config.yaml
vocab_size: 8192
activation: "tanh_gelu"
norm_eps: 1e-05
qk_norm: false
bias: "all"
tie_embeddings: false
init: "normal"
init_std_qkv: 0.0251
init_std_down: 0.0059
optimizer: "muon"
lr_head: 0.00618
train_tokens: 903400000
Each number is 500 + 40 x the weight over its row's rms, rounded and kept within 0 to 999. Layers, rows and columns count from 0. Numbers have three digits each. The size before them is the row's rms in percent of the matrix's.

# layer 5 attention value, 768x768, rms 0.0717, rows 523-667, columns 384-479
109:507477480506505464513500472601518490449518502491500434433580550476475532453451435536474546544486558453451497404473543511572549495481531585563506516600485356513528575564495468560518436457528544504509531547464526509510446420497462525524500608502545500496529544505565519481470512556485498509
107:479481528513504422502503466494563470507526568501484533542535455505496522491510475423458467515562494470525472485425553531542473513541453467472471454450498505485474477487541570477518605556438497518460502527385445490506501463488519525525593484477416487508485583442476613620519523545476445545
109:451531524451422512468547437518539490547582453520543461457485465491436526493525443534530522509511499497476411556560572440534526566471492496501475518438455453521431434494500562513511480474481440533509469600499522502450485508540530540486509508476529439469436491491488505451507528500549533535
109:508516518548510580526462578406538576505549451524456481443588545491510499530521534470604468385566452475458454485496492475511492532569491408500533546454468523482499500498487499545527476477486434482510475548512563499536498450506446525443551450444522450502488586561520527510446496542542503479
109:519452501519480585541510453468533526475513526488525458552504531504502479531493543472471475480493438465474471510521495500507454491594537492453545540523451522537492502535424427503495495444512523476553542541529527488495510484559490502502556428466504514540476493497459573421596500582508490471
106:484524579436487538492567442554479487481506520509454481523504473389531536551568553486445396538524567507459496486474530433559540552482501478490444489561537549440497543508475512582474507539536498466485521534465496517447529504501507493501528573501495485561497513445527505509498468512518536560
109:506518526562481521554503520533525469455494466482509497612567527454457459497541489503491504419378527582562568465456531481460572470474546509522493541456498517520519554480536473486505541557515505506490517457475505547502443481519486435507476510458558570567527528513564505513492474425482562491
108:476475438520492492512497495519509526466501454534537427493534526451540508448515530482439430461508466531404496454501550458509562481506550563535494446574489526532469490514459479480390481505524518500540516487417432447525538429442528518491535449531608549493557519506537477440505563526500546536
110:446521485426475567509436510575466526491462494525481563565515493482487480540459497523387529491540494524510473480471567512573542464503530537489542508558532558538586498583508449531474477535504445492480513463559496519511522511544518454524568535520497546451483509566491492495474470493426530493
109:459470478489504517503488495531485472497506572514493457493533516492479476445457610542409456485383477484448450481488460580505538490463482530508506549464573490582457539545483496523451510529466555537510500573529556566499550513491465445478428431437536490517525461550481548489493499584464525511
110:543429517569418498482551482468502523442458485543484553480446455499494506464501492478435556524524487420561509436490525553470511457484455550458491475548585495465526498471499542512516488564452517487465492497549509495545496508442450493438529452613501555468555521445495538559490497577514492549
110:539473427529505544466467596502497540573520471512434477496577542493558491511489498490546487520556509505520468529527498573519477436470389445466493553533548467520492517516567574515463475508509562458486515490538532469487504394504447488563543468463495493502504481558506545479526435552472474487
109:470475474415488469579476483452470495500514505495502541475503537475447532479486479462421539483465461494530436491524454552509473479524465524555567496478471510488537480498504483420477486511513525585483450505484460488543518556515472506441520544462501497486463555460524437563488540546498474484
112:419600468539480512510448479555538514491516533510470550494531460452474494484456516570524469515425440505585496419462478509524497554475528548478543493463509401523476496477484474526491515496544500406506468462534500498503445532468497500475435479532438511510471531526516461442467524491524565501
110:523456525436462551503485534548542400568505541487464474482440506500491450555516540427531518532471433563540487542473418561575500484486514547516460563530456473457444496592536529441536457503499491445474489495482493529483528523491545458501521482523469564539470514457489544490463511513525510557
107:539385487490467476454549514466483513479499535564496483486469573584557454525578578522475483481438519532546394447409567419533525486497549480516511523505435491523441460363534526478492470468522443520506491397430537516433500515506517521506515446516530518494551500517473553574614543445494502532
110:569480469468476537531415571526498522483521500494504532555503592579451531468465582498477534480471411450554512492484505513485498466523510474472499392526571490472471577526478512539541501441523503466458542571534547478525492487492480555499475518495572509579497553518555505549476477421486481522
102:508547451486519491530450534445550477470523512460517437517502495511525470522517496492497484410530537481472477494427515496475577521542435482509516471531454516542519409510536458488485528481473493598578562554528500493459459528520522525455554430542451495479536460514515469523473573533488441540
113:469496471435499416496525425432472488503541476558418480466396553443549526440492510461476522523535506436493435461426474549578594446476467479537515507514523516497518504425568518487542520497525536466500535548493525489479487562513480516589433526531481506494507519476593470487548486556465490500
109:489522492517560533490522520517542588489471516499439505501543502570427487526532451523480496526466466482464471540539476595570560453517472480499509565450445439482511445490476488469565445533558530507439465456484511525573456464483478530552500548495534510568467402525415547546462592458516559499
110:477486547541532478480464501533501473437487535454508473568482442505521484605500554441388533439412496383541500450495485499565459435524490429485489550559469494419447505502532517508474456500505541469509533506446512504453560437521426492538571424512477516497503534494480551501501481530504555521
109:503422514514468428425426514488512512537523537437484455546428518489433475478439498510529492402489423463554476503511534512516495416586506533551490483538463514505511523542509527483503498469471503492469509423496465538483441451512497572521537484548541508485479472459535452529483418525496454486
109:408455485542494474513490468435530501491460489505449454498501454485436428464508523533494495453479532413567480532479517528479481443571497530461455500568437526455495490462616570474496490530538522449547487504543455525509594553430516583565500569461512453502407495536480483557496488436483433516
105:480397428493573466469432441479493427493546467423556447537499469462539485553540477432483576496491469520454514515456573490512604552487438481542452489450513478482566457489530498507501556458467609522542549504515487474473494490544545584436512554506517517502519507486481521438509488529532504510
111:486518458471510532467489586500445495427492532475508480544507506575512571571482522481531513462498534510440439493531498471549464541509514518473594499503531555491470471488527459552461494511480538457535547473525502535472585543439424476436452524451453544472543536576494518526536471509436462443
108:522569503472540469485425588537402473583464469535476537529555463525507483465407483515512551536508488453490520519533465470452486485500464466552460502462558575543541482447551484549513422533457529510443485520409526441510478529471526482512480557573471517484512572491511480514475513442563517489
111:465481497497496525564447468550493561479473422495492546499514502456465482501570533516490476497482500555565553519545449487516580521474524480527488505523478460605454474544546563534472543463483485470533538473489482564513597510532519515483566526514409514498462536442469547492489531494525499479
110:474446501483535491506532546509444474492521519437482447417524445522494425537519516456463453491436551537587522510472552459507512574570478496567485469546430483547411439490490446466506456438488586525492547511582527465484500543573491524532484527515478510494490526490415499461480545542481524512
108:495547473503503498613468535495497501451551488500443507526478512582448488585441500520549602530483557567471498488469553488503450499489524457528522504449509485487537494481527500498531530593501531536462507565501569489473521484501502541481640475437469480505519466470499467503513515512427470496
103:487578517561594554463569623483453476481561507505470468530546445539493440457512529500423422449485541425480494462513499508583480460509549451528449479514503499551566448502541496551472508402422502548470501453533565596570470503547513441510522596529548482526445573528545507477420491497500516475
110:514530526513548487536503505463572506504506465479493482452572540559404486509480454522492533540542512516484512543499530487610534478499532599441516498541502532479559501527424500551537460502564452472526542430446496479495551534490520477550559488447548527455520485477493472502468539518517532604
110:483441503554535503467532528577481529483498449523546470527450494479467475510435517482479512450519549525472449440521497468469506442393478518536539495516509534462505512540457544516494447518544496499490491499520492542459530493549517457443469500488526482546462458505555495516451485522561498539
111:480499520485440524402508558460459460574471544437502536442442522501452544458615505585497442494442551485487456518568462476536482472549522503491507453538529495542510479524554498470490517509547478500489555454498497595473506475505569471476513478467518545450473494516483479515490482479473559487
112:514435531437503522497463482402524474521519508511538505541470584467467567488429511473525491531515537475492452498488528455454492456491493607521440546503487479500437526553554456560478487504495498539485435493476457440527448531491531509452566532531426474479512512440481541617501532460476511497
109:555499527424541558485540436505470448449474451483512454485419470532491505551495564490528559504527497506429511555481540449520492497511496518482575495582522485471486397429570457488487524453445465494489546578520535516471478458464511432496528470470474532533518437554470546499523533387583496491
109:541508498507484524563476480588483486585470545460529477557514511465478490461550518510457500456445512543444399468565537473437531504560468536482478457491595538527550551458521522500514557553493463523524485506482556478552527520497496460478506575509551505502565481519456496420504466535531466519
109:538527502494410475506525530570540543531430468492445477471478476490426527530539487421491482499514466488541545490452472497418541569523472469471472585476494486548484408560572532506499430544539576514473542514460484482495589475447492497488508513524571493478493487456517521465484525540505481483
106:497470472584540529523442523482530517508480493535550480422500498484492455480485406526447463540575524460547575493534479560481500518481468462503518453501491502525511557527583490505562563508433502481460480567451465503558540452549526495557491576518558435484456440521488458511576441563488575512
109:527503524487524525478486521476424466455520466507439452464504548492493548516515497502514477495503538482542465554499514498500535531455508520526520489508501462506436496486468484498541464514575542505510510508537510493494463503471523536461422557471539461524534475503551522453537469456519501460
107:518514507548452533543526527570480528482454537439496540488514465367516499504508538501505489551473503546518446464532542533466529479551479502529559546538512477482517607553447524531501433462510448478506493453480461585459543430557464530526462497449503523442540516473491534518561463454525563492
114:587518526412460424490516499511509451467507452489445499508464492538544514438538460539485577536522507559455470563485465526500520553588469524562466506460506486448476486422473566572475477471521460508488455524514563558486521469493508509495523529529462498497546469470394541491580431529528530527
109:479494437485482517444513483531533528442496471494530544453486516554415515553465507364590515436538587493422510481508558449429503473463566541484447479489489506426493506531496495524531546483563530532509528516409542542528472484503482514489494443464482496508463481502508498513509474563487547458
112:493535522485555501522508506421474464474512520510539497440548452529527503509439540500426420522476546402488431515446514480528502513497561446554505514535477417513471467533527469533506519519534529455540489512514478539526467582498526475544513476553507539542465537485471451510485409479481401590
111:532512544529533542532459463470546482488508488564484424518496504440538477511450483530579531557480500539480536559532529485482559526438569454504546508500527521481457508466520491459544491493498505434533489532475498547447474558538546472553480564514550513501501544486521482509559458484503444522
110:485556548464462529497509493562429565449425521455441444544492535497540573499524545450554457476455469471477536454448492473500529522525559475447544473443492549517501521535512572458469444456452457575473515539472525512489532470466479493461564527564528523567561452469505510491513463444476488544
109:524469492540485426507509479520501540486526554434454514505521485491540509466500494479506555522453522434559522497490485501553460442425465414518490478502497490562508448518484460513520484535511465561560436495457512508445480459538472462506549555602549584498494484588467485476523512501473495465
107:472538456589447443536542493469445496492533496473483506506448447537461565511552435491544550536475453485473540553521561553475465488479464562483443504571519495453553520523485455468475501461510468492481530431539579548511491567519491553504423530564500541490458496582449511484529505493448468463
108:526513499519553458455523535535572410412511500500561475459548441444558494479531507514492566482473432444471436493459556445482502486507481506475456517512551457596487520480471524530467470537551518538501498508472442448475541497477521465486531521491539477459504502493438449532453527512434565530
112:491544505565486525461504507474506509521532505458493499452494474517498512503462506477474466494503509470427467507552535546478496557461473469477502490428457484465530507506492443475472560513480516582474467498515495464446521570530457495603443487545474560529456515457510555596474529444453387442
109:510519475509492499436512453514444422452456460458495558542466514402561502467543426464399474547497449468469541561524454533433494469488501470452512451495417468499476489487554429489490492487492473505554485485557506574469483456484504526521482515497481466583459535535440429561518511532538487490
105:498494469502498562542534531465455520485554472503523450455583468458531532505482444548483456506496583498524551537419497511570532496494486540469561573447498534549545566498490464517613526476513547520537489434526562485433473506489454474521519534459478467499485539436509531503415412512558461495
111:465510506488496520438563498484447468525545464495474551467474498525524424586485567582610457521544488501552496478461483505465534530459429532463531452501530448518482450558538502464544420544523527544457477494453490478499552528525487510543512494449480473551543477527392577594619476558462487511
108:424522458497480485539515522421485474477525540526453532518448514432465520454463509539524390485481466436445481522459502503538538494454532447480478552525513528485527516577467478525458486471542513499510503444550479489492572479499496520480493578545510561496556487571510524551554606475535478581
100:481498536515467562474510527462528539538512450506550544536455490472512485472439555548420512495502497488516535501451556536500537469593415552468470442464541471486543430510484456472566500509517522485555430524483550484463544519511584438521476501579539569508510443486561427454562435440554508520
101:519522533487472546504599481537528498574464583524483540575519476461548444548516450486423489461488489545511497491488568522552404489513476450497512474460486519398519521531520435520521452408530461528487537373535559491484556480461474538454505407552583468578510534543521545525532514517531548493
103:566482473524515560455534454494579465501522475488465512499485505503490481466534533497523424555494497519492554488548529547477448524569475530587516499538447543506466506580525493467462510502475458510483579524544524556483486462511515446502468533518552491527523493508521417529594461516492499553
111:512509481530562579503473442471589482474529511499539432501499465443519507573599536557518473450574477454516488502529505432454575521523492556537545530501468442454576460525466562432504472532523530482453563595437477500514533464447517503451448428527539544517494560528461475438507527511462489481
103:540495498470480533487513492496526463523451493519513474551440411503429511553534483578459507467483473509532469538495460476488553467525507462476513429461503528459443534476479544579529513452535474461464504506579514521515488521488488439510457576519490509517482492521476435494526520497497466450
103:510507515438381435503522477504437479506507521496470454434462572463589521560507492492492467492496468518451498555612559556491518524525476547508521544448472505481465434497514502426581491559511562520539501523479459480504448496514446504504468465456564434506518465544496436514532501501491527424
097:522447486480435450470567557488500476530514421513484527470516516496539604511525467476451564514474580515506481490551542550486542516486544558482410473503530523492521485466499506599554523582490556547531489510485504577565491492529493435573501490476478553482492458459510529525513536472471487426
104:436454494473497489492538439525466526506495457508490494533510515492440517497512495530520439526466510491606475536467495521461489446455527576557495578495514522545480519531527506445466482531504553509475549504509542391454482467474552422463530535505503541436565463515526512555503479447542489525
103:447448505561481474474519437548492545541571556544483451533536512428556499507508547463450436526484448603509403559496424502518495419486549458534565567495516488533441495501556597532529468508506491487479511464520459543530487458473494446467475532470533497513464535533502505519445482458486563554
104:532389491532434534557456516512459511483583516557468537515530498602394460469526460438534488600504442482520480483587583538474513498502452564533474464461546549441513443502497488553530531494450529567551429545525509517471498515557511516470471589472550452534512562481473534510460541449503425445
102:542508496496465493459461505534403440526426483502453494503513550560558519476445479540530543439509507448511455548501518473460518501549505525473539605520420443491517533509515507543511511531477497544523540535461458545566465474495586497462511463494577550487559491522462483512475543530494485516
104:447494506462473460552500540433503526469512499513491398494441593495455537579518517516533518467479524558516515448485480424511509482515510523494473543484444468425582486478544470493504428470455532506527449534477506425430551504525461539477429543490447555509538513491507478489492540486474488500
103:538441443467562520507504486478505562516388507456512512505552530495514510461511473474492382466411526507554518451557506512488536515545499500506411520476531493507496472452501518496496497513534566505567481499504424564523492495447528536469574514501463508543467480519504531518541504500540482554
103:499472453487497546501526501468511470525427434504547433477494492477437511469543496514572512600510525502520542550542513504496453549478419468431558511443554546511524474449493485515534493515573482526533502448572478470570512467480549503486528481504507499503496528478510571505551498505521490435
106:552509533540448576479471461543495433515537455545513478530512477526476493498493496551504596512437510531596510560544459556491454540615493453461471518506552566428489463521486424490574456446536489481584474476537487499431510513487549466535553499459495534496483491511529554496398421535490578436
102:506456494445555472555462517564495532541503503469510518503570523462485507491548434534549477519514436509443506524520557497548478480494508544537499489449511504526455522468497537515511493469541448478448455502520575508551536509470503501467483453401520495483466493446537442500542500535528414474
105:447550497554476498477550494548512480488466524578463433558528487411430489463453466462529470471467541505463524490484581547499485489529464494529483492519459487441451497448530556485520413425530495475488540500538496487528502531515466490482541487502491529437486468464491480582505474498497547425
104:444424523548563567458486514477579474581504578473557439444527428520490426615457477514567483586423499532502459481413481477491471541521462519548480470475472584520474446512553511484472531520483419448500473450443475477481469434514572487490532536554541488515552472491489498541538496471479522503
104:560554538543504525481422516488515489528549516510500572470488533514490589502580547427520453500486442455466431439467460476566492530421460465446518577507432455492518522472480438477472495471496512457451451466537471496519470590535527466498581490455501443494553513507518461548480450494600587523
105:506509508519495501513484472514507504464474471563597505528452494418513476507563464496453482466534503477457463502499546525563512495553496503503569477524583516496499406543530483497465507504444513444477479500537580519490481485475517544513434488495485500462481553488528540440467532491510511463
107:512541456468487501524532555506513485499473521516530489476543435461530512553488452466491489468533454502454439503500494560466418418521482483565431469438513548491472548552530464499516538511403521501527454492474521507471542559492519433450504542483568502530552503468465504492506446508597491509
101:518535562474622466475568467511496414527432454513479513448509538434451531425534563551485497539515508552527591501457487479476525517461563513529468548521523564569485444492503474532528516513440459454506462547525460522517517503462454535549494508473469485462507463520535479521513522492476513529
104:496480486469470560485487444494510507507486541507458462489455457518427433470539491519472474528481466487553424513540502458531495582488508512477448479468463544592433363455517541518529507532468560438420475506529431497497584489484527521510536485541446522450530466469526497477481547500424479527
099:510469447495467452492537462538420565508553525538527516485552486512416504561576551556490521568510499557504484471504423488575441521480526461555489506480539445458468445435581482507507561474500458488494440499507510528485422466459570505526481613462451451549532526474521533404461513483464586566
108:496444500536528476493517520547546520456531533409379476491485580542561460447531500505438481480504459516530526605482456474518485443458461467478483518514464431488457537585543503438480532497527480452522454545546566518533545494477489471494497528478592456496525543528529465513492465502520451488
105:439525492518535500427538514484554448532543484436432488475431576413530456484548470453488530512481485445526422512506432498417496489417523456511453454482478469532499554523556533478553452509510511525610517470490584567611458549450484501565485458504446478532435533506528506525487524543490519536
101:437501487521540443502544487469499497511538521513536505528515534496482522548508490416469582530499449574591521504483578460485507455515482489468495491445481551567501456594484504521523540514435467449516464517439483519442483530435500463525539429441534532428424525488411482510513492614502477500
103:437475541489487592518480468492509533502469449460609450426564547533602489507510484446430423503499568543507477454454547514449530522510513426497552529534485490486532518531469380436440430546488558496517533496514468506519497536456555502426567432477560493489434460484482500485471535560480538500
102:516549501525574538466477470477498518499577473444519500536395517491481454449497557519453540571552439550526504519462481525434500489523514465465542533554529484479594491549493557458553550488515513469500582534494536487530527495476468432537489503574517468506520469428532485485476483529445468504
104:449451482447535484500608493382533436526445558510554528554479468446512543506470502509533493450470480473458471436473536514563496532469471528520479432470467521508485450538503457539498496464569558452506566476546551529460479596520566509521529478464472549481526458508516444536575524507499581482
102:495528527503480508486558488537447411548558475510538461493491488398501484450539515492503460437512474562594511530523516565542538469502503559546463498518486483485546559543525513619626520459504441501455519481499583510518505491447562470558438547545538536458522435473520521529491497458540460463
101:479490506415486475466534588499461594476495506569504455550572569503508465467515501509507489513537530469470517517449505461496544419512446528525516560393522512470526558542477440566465478514547508515492516494516482556528485509477518425487507527560529517491459472501509479525555538474496483523
103:468431564509477501536471452466488475525498483446492441544427429515515524405419500489480555525492388508571505479520516537563486573508476464417514501570501521498525480493532474494528472557539529537476452478554564512493504512490508460448478502523560509527459459560489487497495483513505509490
100:509500488469442524469554484437573440456489536516475463487444451505485463579448571552523426502546529531580546442532473476494466450543520455464532470492467483483557539452448525527507481517571495425470482504485521548565511552484499547531496515445546491494406491509547542466515522502448462472
107:490492537490517504483489472557468546574462569572502540522492533460549541527438516512543582553467519427468578528527458513484436484508434433530500509510472479484554581546480453443538525503491532494552558488488438467539475487534447517491505503508541515506501507481480511444477480475546581528
106:417552438562535570537560459528549482441520488455473484469502488447475546493567488512520528585465495467385456491528495461499506564464464547539561489469479461469523504447501568497520550469508537462486503467540476498514537508539483444459511487561466578602543529559510492563451464446612503483
105:454503464505492544538498491522520478527477415496501539449448516535508553520519557453485426441488629510510495510548490573602545528473511430500529520525535504469430534570478537478463495485476516402511526520542519501515514480456546507604508505460504555458498460528566517486498540500471525506
102:440536455521565542515516404496486494512489515469481480498454479437471508437446516543480543472499513467512605477499474494530522456435492472537476479513467469511472514451474537501563566555533500523480570487495516478513567504451492515509487512501551462472451460418525550580443532519537574503
108:572459472513474456510605507493498479427419516522464502515565548539531483542537450532604411511473418516500539497441462546518446496506510509504461493489526588460527455495521566450481625492450485460578523489525572532540452472520498490475547507496493398495562481521503412540488557415462461517
102:429508491456506451547537519443510498462555531544498549458532507498554485433453455548541485528545523504531474513535460448453469409491499544447493494492550475456484473453486487553549428495531517440486537487466429477620505556507543526516500486510467500573573523567536497511488495510509477508
101:527547466556399500507509531526545515536489478430539479488507517485448471506544491486553466473522517538494502490520499449550552515516537529566494546566551478531492493501465432586459586444451489532544515569426431534491502529509457577587490543497489432468510515474520489587464489522483494494
106:469506528475451572576493559498518481509531480540445482608518482529489433457489475520525466493439484480488455441544507544481513530501465470441490450490450557501462510514499552561521462573428504500585517454517475545511520429545518525448455473461546474508470524548522473541435549423552530467
103:488470528444548511464523619482507457408534524420523530509488505484532404477452502415585539549493435507463454486499535523510510493470520541457482436497435461544534542493476467454414488523483518566463549454525499548540533501480562511547494453606470440492536494551492488425429485431422530536
101:483593526468587472418525538562511519537497519548501574500524570465562509494543511532483526435462431512478535456478464578433507485459439406476437511497514498549472536491528437537482530485489552539444524491524526459524503543494497526428433539510482430487519484453488518536524546442558532513
104:449556484539488543500465510490526502418428464420535529450483538540440494589494591459524471456494479500524518418504546513529506479514566471552496419502518489547489505479485485457507503519467534523445483482500562444469501448476479524491601516513474479583438512471500492527516485489505451508
107:525566571525423524516503556471461520478556504532481430435446557506503496476533481516473454550561532557544582512506494489556493523469449470543520536521431424537536511523524482455538523473522508329474452543504498471523465579458449550479571520549500542525575541495529518484492513550504494491
111:480528527541533449489543498456516512483526482473487490534528490504513471504479560456531527499431500537544463505507439469525590451521550489435439481488539497545592507491580584483493493492513545549541507493576482509399543479537471518502477482532491441518481452449526430491518457477527502481
108:469482447542482484461511460515473461455539532575528431494538545446451563561487436482529434404556445585445492487537483499467497566554504563492514554548454476464525471452564460377586549459556520476549439399542520463469575475461445546490468502512426375468543544529542534484506424536466521461
104:551456542512497476545529458511490554458434490581578540462488501534436570531473475430549450403451457511525443493471505564451561458462443508455467540455443562493472451453450506472506471477513523599514526496466471512458464448534457507430486552530484426524470476505490545478464471431439483471
102:446502529429471526583524542454447502470448488499476533507567529559508452556539552511477476523487482521533488549485450475472407477484573498468615504510501547495508503500491556473483403492514420498422494521596505489509525402463506503544419508484523470483545432483476564531468455490566555481
103:527463458507547494510491518490429507521451496451545467478522457498502524572519444461506494544527574510533544497428485514457560380495507473524517517502565495507461530568528474456508512527480470477526511505506536462530524579554494507459539568500517502534464487517435519516488469552450531496
106:545456437444477504556562431480549457503419509531475473580559495604475501441460555481526492451513501542529545532444505529584551505536517523426493553529474541553440520470495444517408468456504413486481530363537468488425598454513504439544587478482530492477468491559498526550507433439483465498
107:532506486472468481508539475451495599476511434496494487499495480528466495555484495458504497574511407562530532457479541512516532529463459467527463566455488529447477532463484525529588469550498427421452508457510495503552531588487541557506482519492515477499553497483580522481437542483546465419
101:491517490462487478502518503556571477473472533446508469465540525402427516497495527490497535439504509545515468511468532456436531530500428425520579494534554481536481476464529550537494529483498439563520492448520482494535458524532520481511549508487556448505464457529548571528569532498506482450
100:571514531484500488526509485467497513458456483510579506467522492529530499558460608478495542497544466551466535439461504543475496529505536464411543515572479476490495527541531514459509527476496477437464550498533486482525438533604491499506536547556424476503502574474481498451473450482456438520
102:602543554484515563439503510505576482491532555528436583535490506479513501484484432489563497515479497533574483523581573421429471514466431442502555449484486469474460528488523478477484522509512481506501440447474476537501554577549567513560483499596434508495489424543537581489471571499434483496
109:502458465516454485516493526503519507569546446483445489540576506470532522545534529501501481524510585498540487454498422509507528525464519482438482533521425489477518545478493465494517444507561514463507479496487460472488490497547452501505455484519454511531555538532532489551426412545420568540
104:489482461511490532519536472523419440461469526510491461456499533530501480532492489404528554534463497525548608404572531498501602477506439502552495547463520453480460454542476453428492503499519477494533493481521531537433495480441462519408541489549466517491527472504477523504526532504483522535
103:589504487537530471476492497461452453495437527408560491418467509483482446539469478463507494516488498461603498503520480580487529516533495560488503542497470564520478390591580541550469482517460527503496543528531557453479454502545503545463636531490588417447528477423470495493491501430408492458
108:473583494530547522441452515600474495530468506489438494455519508491485546440544548476515495472553483457496438532471490481578495487483492506473496515524482496533498478441509551527578521524413516470514502521474447576476492518470511523579509544512517493504429527493477502522501517477476529512
105:460513463503530495437473428536582502492520562432495474501467546453519511478460500591577528458477447490436554559532547433475508464509513525488502502550500532492549527479517504479538537473465444535534492428496514510539522487572521347493508514571483530529483492510535474474544522488583506457
099:537455496516554542493559505532475532493439577521509510440566550547492485469449528489468454503408533486491559519478479537511502510544514517493535544461602392491522527455481517522450514452506471518538523491467549498476554425511485564445531512510485556459516532508480471521487470475462448499
105:540524484491517501514432469544492395591459498537527520553477469532516413490566496535546503488518521486466483481526520473467474420502500533468489513546482488527480551557510570523504481526470531471480469453527474520533489475574500503554516548544476489479423521469491526549446536500499505490
105:477487467482583524483507503484441531508422527548525452468385465514425515492500534483527575558529502465570457544538486475511526473413469409429593466471606450529516428496505477422473488551487461532490527549443502544415527535508506493493391526479481515545512458516469521515488549565432512538
109:453476511487557526444543523584427444460507511455490487480502505498471500545541485504496502495581565437551482478477482487492501497455517537461506541475485467484481457536469519452498463440550548465528390545461482542507528478565531425519442461562449427534482555483526488514534462478438513533
112:487511520544559521479466454547554470514536466478452549514479501514468468402513513452454466494476423517509500507563489593513584484531469495460491497513541525544483412540523515507481517401459453477583505506525499504602563488499432475439427481515535543484448552498489517460515459443499467515
110:462491475544497518454494498478508584515523502544533543479501513555532504512471436522482576472510503544520480419582507497502467491555534498499540476542500494515561499475582460496516488523522476433469559506534483534426557514452539534566421518538464493523557550589525525475484507490538512472
113:465513472540509529523527478466486519490518461453497475437456521512603578442535468503476471496573482553545576460423544398513485453503506540485452473490534489516429542513498462488480530545491482441529472498532517485462505404526426529448508401488473501515521581479449506502508499524530508471
111:549467495435540489441461485496469556456538540472545547552525438554455492515435542514449496559408501473550509477540450487507493365466495573475460453462528479501504474517560500514454413488430477494504468511513535512503484524468514596521535497536502535562428468467522455542464549435459494524
114:473469494538431439549545535496488416512505505468503491459478530462487546536442486509514425572523510615456592526495466520494514438450471467521405547521449551525460534493537492548463550440494514496443448465530521481527437451454478525473458553548499531489498353493485530525442528485516521490
112:530491486556515552451538482508476525561608494410483491485463463483584454485546491496451519519454505496531402434488486444364526484527441550570560511514458440567463461537510491453454538450489515575546448543455448479479465469498439537510456484578545530558483511463591495479521574521530449504
109:519523539445503544529489544436446476550478462537475450460487508535469521558506540499495618533433467557557525502497450472588516509534508565442527508530440459501496512494511468483560525491465517509528470507478527473533474510482447573455496564508487425505448538463521441463463471558416542519
112:516461416495478418479482448451515562466561528506483477513505585433547466605491492549526499544601429495520440514542522479477459573468530539502549496500460475519534516467460496483478460465455478473472543517453518544552486495512507489497488484514510454543495489511485490469491406474459447517
112:459529525487473511460423548485564518516476477533533508496435488522536504493562438585480585503484477505493443508432492452477545515528495544516510552550544447452490584471561469489532550487510449463499519600468453528550520519452514508530557487529435606481528506483509479522508457512506414519
109:554496549612484494488433481496525521501499519477552502467479493462510494491547565516461513577465469421530476461466500533591475508472470522433544567525554506540481490478540474496484537502622471527508542431527449463461608499543475512534541497473508459563471467492461524491593443499493541557
108:525492499516446483437493502473448495481540463487531531494446528588514577470480463462549619484410465438470484526475520500506463460533423456433524486494571520492448506535535511536474561535498452512543501523441474487444438460468479487524568485469493470400478471487488526520461517516532516463
116:432546561514516515487487517465458520525523450561504445544524549416494541460469493487475590512569527495534525534463495467478548520505542426487458590456502524505524468468548510536424527439493499528551513497497547563596465583555473477486454495462508496571535502504532623457544515462494536539
111:476520539503479496464486575516494470475499574570476549407482550505567529499512429534456485459488547475453471465510513533494483562510524547503488512537512503528571523584475440468506446476490452537461502495525513513506433537542457452570535600506405533457472495528459451510509476497502424521
110:479478409512474504458505419538544529455550542469498563494497537527497465508538474513534520436527502459465488478532532503480480539509538518543520509579443524516532426497519466581434506513467529468456555534457525546515499495483507466463483498484466451544497556531519461472511476524513510470
115:395495539437530503472516522522560547492462504440511473549477586471559560510477498497550545518485526525567520474471499506500516459501475442487567489468590507460491502485487488488431531565489549523519540470558536558473507468577526530536561513545439455447464505535555490475502471546482460422
112:533505494421482516531510471433490509473494554512524509516521487537435512482472468454480490505425564502466509437446561478488529490479531519474511469545524482532503496546477454529448553546488528468523480504516490553444481456556466535488568529542496518542416518496463460534541513545514503531
107:470489512479515540548473459544548478553459534555485525510517473481521466550484442507515475490495480441457403573462475455459453455503467503513499543554508513514442501474532404551475506562484524561491526519517444449520492439467550509465470530485503518486553489523511460518448554552500442525
113:487488578470407480522471444456493550512491482591329469390499448545421394491449502548451550492506451427536508508521553509398581502486510444506517533549475473510406511539541549472531508565562500501476456446539537575461426537485503569525439442524491472541497446425475453425562515485465535511
114:438544420485499429488523416492445593473550473582512539477418478432462445513480476443436501508486512492559497480545468528451556512412514517543529491446443566500467522529479490487547471441500545529429506421504499536465547506544547461496538533497576535488479475510501503449475474544539544564
114:518476506424505429519458487523577519498491486484525541469520512506453472570493550441544458477618525479455490465563556546537416494492460517469516522444472523519561520496515523525558466383480430449562480607475382475495463486531526405594518470518516527529505502487553495533508511494516518477
110:488492481549523456441544410544486551499493464429534481514476552466503506527445484516480504474494495449449508455531549549486462552485523469430508449500539414589518447461499489425465459572500511537504496459473495460477522507510429472545467494498489492533504533446408468500485485494430525408
112:437461561518411477500466445497523493570583502525576486528527576542482491464579486547509458528519516506529482481434484440509514579500510416580528487501439439474481457559468570543539498524510513478506383491456455514416491493473569461497510482440493442512515526488484577501421547517536540488
111:500479535517434485517436566503462536439547482469564581462544447401498490591480513551537529532449510505535459523517547525469487493482615468492489502488477504492578515444542531501470425483473554530536516563525519452523476515437440482530477492547507497457532522551495463526455501575543463496
110:503475482517477417487443493474505578516561536531489492470511506514508474465488391527519486537459474505453509489511450476431483482486438490545512504536502604499483544492550477506539519435469522470527581523522503479519491560492467517593498513519550510416464551555501410456532496449384495512
110:551480473476436435471507471452547507566479471542383499477484484502494452523459522498524477488398528464454457560399536525495567517533510502515525516560413492407477588531501467496509522544504552488432441476531544542503524547470537478426590519466551535481479433451484550439485514538518525446
109:492610440426433473479547557467466501544485486557421554501563500568517427458498489596464530531501493570526505560494522504506442509527510468465466501494442441537497459446503580455462507493603442476463522467481531590408545481551458489436573561512545506460518440406558468466499462542443495522
109:510505486479442527541537425542426544559441523463462581479469506484540538554497502519432526521518538536523476544534488548487521487495425476522487473512534542524525517457466533498564518519534544486450504496530501473522612515515435474511462568540390540474506580526480580501475484468494511541